{
  "num_attention_heads": 2,
  "intermediate_size": 320,
  "vocab_size": 2048,
  "rope_fraction": 1.0,
  "bias": "qkv",
  "parallel_block": false,
  "extras": ["capped logits"],
  "init_std_up": 0.0602,
  "learning_rate": 0.00391,
  "schedule": "wsd",
  "batch_tokens": 8192,
  "doc_mask": true,
  "train_tokens": 96120000
}
Each number is 500 + 25 x the weight over its row's rms, rounded and kept within 0 to 999. Layers, rows and columns count from 0. Numbers have three digits each. The size before them is the row's rms in percent of the matrix's.

# layer 9 MLP gate, 320x64, rms 0.264, rows 214-256, columns 0-63
101:497539518472504511490478468418475483465466477479488477535504500544509482500504464499468486462521471496487452539534483521493545514508505505544509498496478472487474501514481524516517503515516476
100:518482488489540475502495498493508497465517513511490484494499520475519485543533491527473475518490521490538507450506501519543558451486526503518473545526517508492504478497492535455501527490429487
105:486489472512517512500502518482469473483525479443548441476537462470472497542480485527507507536484499498498474474488537490523542514506500464508517546520505511525508504489500535492480444517506512
102:480478531498515537463461500518517499475529471519474530527479486526499507498491503499481492538533532508537528551510456494504523534494498538450475487501485505464508474500512511552525478520451493
095:484530454487479503442475527509543479469472505478511474500518516495517524496532510492518544521515514498527523490499511512480527523506554469508501521492556445483468552514508518505469486481503501
109:544476445448483491477511497511496524492492486540516509524525499498496497492506532477460469518503492483477532517522525523512452534453477449493548490490475475491501472496456476535502480515495486
100:492506487490534482490482479490492492517494489468547476538500458491495539494487500490539525504489544513495512538539482474474501474520516572493487486553485503525491482511539540509467472470517468
100:496498521528458465493472509522471499481483511509506505503499521473458498490489534535518513516480487532550439499436533465486463473467518465485493528483476474498487501486511478471538513488521476
095:512528528501510473499518502477491500505501465532500524512438501501493518525508483531557498532545502487498498494522506526455531509506479514546513522497486458467501506520489522543504520509581491
097:503534536491494529452510467475545491524468499520481506535497532483477487505515463462516502519526462511496507498515481548482498502514505520516563565492520501535464523483531515502476524483496497
104:516537535501490530513513465472490535481469461505527531485542512522529486535525465548514510502519473486541498492526504592469524540493513498492517496500505486511516499479501476502518505509519514
102:538487468517524491508531513477504481505506503544508488532464523514514498543518505551508469505527517505524487524521532479521464504512495491497517556540494499512471551435486489451500469501497485
106:546531538520491500495562500491547480493485480506490469503475540501479471501512489511523493495511509541566469502499462490498490505484563486526529519516530484517474478484505516536500498483538481
103:511440526503529536484502489495512518502497505519513517465469552493494561453498509479535529498451515504536476504472543503500503481488510462510482515516534499466487489495479480478506520504465451
107:487530496502482508490471510487474522504483498505511496480490496481462506516478498491476453470537522479498481485513475472490556517502474479535494536472529458496494472563479491559467468507526455
092:526506521494476518478487521500536514505484526520490456588488515501517495503489535528499469509493476483487478509481499473493522430485532475487541472540483455497508468514516495477494508513527479
108:489517511478535479535502491466483502484496501485504494517546544483490505519470522526505499545476493530545531501488472513499562528481495514468465515540482460502533493496488494492556498502442488
105:525488539521508466475468517472483524494488470512494477479566496484465519505528501533519472520574502516503530523497502505499490513511523495474468501522474522497488516522534483441509460493463489
099:513500514509507538503581488476504471515518481489546486512530474470515477501478442503479542513516513474457465556485495494523472520495502499467516489469468533469484519496502532490486483499503494
109:529476555496509481445491465511525482532461482486484490513508509466529530503466524495492554531499563497512456499476487521517503510492558481517526493500508498530510514493524501489492481545481495
095:529503474525519469488512521500532501503487457565478495497474515495458475532543509494532490478496494487513472469467539523524499520492511518474509481518448538486523478500500561490463485523484503
096:504485541471543469476526500496515518519505490504510464454463538513482513482498513516473480500471477500489545526490469516490492500548505496479479460504515452528486510487497510414493500473498477
097:494454459505513430486503456483525523458529498502459485504489479495483504512479528533511504510544508517528478490565495502534495483480484472458506489469472511483508530486503488489464503471473502
108:542442468488531511456518499514502517488494459490487497437537505533506457509480443520477537526509522504473520500517521494521498484520504465485524490524513516514489477485464531489475497501465480
095:477460513490468486479529474507523531514495512503505537509491482512483449493504498523512490476475528459517489501486502505498470477491564503489513554520488487540467509448484518455542513512500447
092:495503483485436530499537461475497526508504455489538512491493507469479463482465494529499470474474532540501462476474508509497530529493496485482514486478475480508538478467520470523512532535538517
107:522483509490479479461485455496489505524467485462477519494476531517522539495530521527498489532485521469497487527522572513514499483512564479531545501513515499539499493522535484517502487526516467
103:493539503531526458454423501496499513517533487506517489483484480506472464459546537488495511515474490495531464496484505498471476492507538474518512470498470463482494521524509531501504503486457469
095:482437489505471497504468486492506527502464555501517490483498451493505479505473505519454494497509465476538494519470449494521498525520528479459453461513514490486510534536488534534493503491501489
090:476511489535461441477464520483503500492491509471526488501524527509517494550487508506480491451495514521531535503535552486542473498509487488473492511501479501445462518524504525470476486513547498
102:519502467508499486478527457485493453508530567538471501530534491528481480508484512513467482514538528531516460507521499534527505519565527502499516499538493507516511493490529489470512505468505526
101:509506546466517486471531505509524484487513467524490515494499476517562512480443481507540502450466515500526482501524484478488509485529474474528517482559510494507488516493491526538493514489559487
090:533526496487514454474466504494492493461474509482494495489479490477496524508476491491452462487455472487508541464500510525501496525530463473490482476527526553500491546507500495511456515547502454
108:462498465505504538496538491476525472565508478499514494487528517478522457510500514499525496479473494467457500498475466483464497526519468470467524505557503521486505514534502517521491491550519466
100:514475521501482486465536480496465466446478422499514516474494473469482515479516517522492495458460514499490527483489505501478530523475515476529470471499505474496497461511469543498513483493471534
098:475543444484461485524500474539518502506504517497504495540535522486441498474540474514509520524499480496488492491489502508497521506523540541474540494506511422504497517469472483480515487492478499
101:497518524457515505525480466457494494543529454505507533497490528484496497518478549505501540533508465469527489444524488499475542495444480470470497487533479487526505512514520487473521482494505504
107:490527521524525476473481521477530528506480430529497482508542482498531498504528558477522532514520505509523526490498497509487473525494492486501459474476534489481465489531509484473514472478437497
097:546518501509490519508545481462456499461485483480504444505528524476482518478519524518475522500529470474545507494490538525520477501546504472468496497529484503537483496512524505474511491438512485
115:495469477489520513496518424465492489480491483484489511487503514543511505536492498513541526535544492548530509535535512540545492527492508461500494529497520491497461478536534479514517478503515489
100:507473509484496543494512558520509509520488455461496534492500477511496489528499498510502510481520539429449487486505516491484467527465493529519531531497549485510480463524540502507488490505499459
111:508531467484473512504492531463482501530513541475497459498540479478492480503536514518524518477458533515536484514484573492497490478514487447522518502496487451463469516525513511498537505487493500
100:503498530502469501499490477454490493512518473498497449492481527523457486519500536518538483511485507479550449467496473520520501480468475508461476535488485520512494528493519541465486496558480473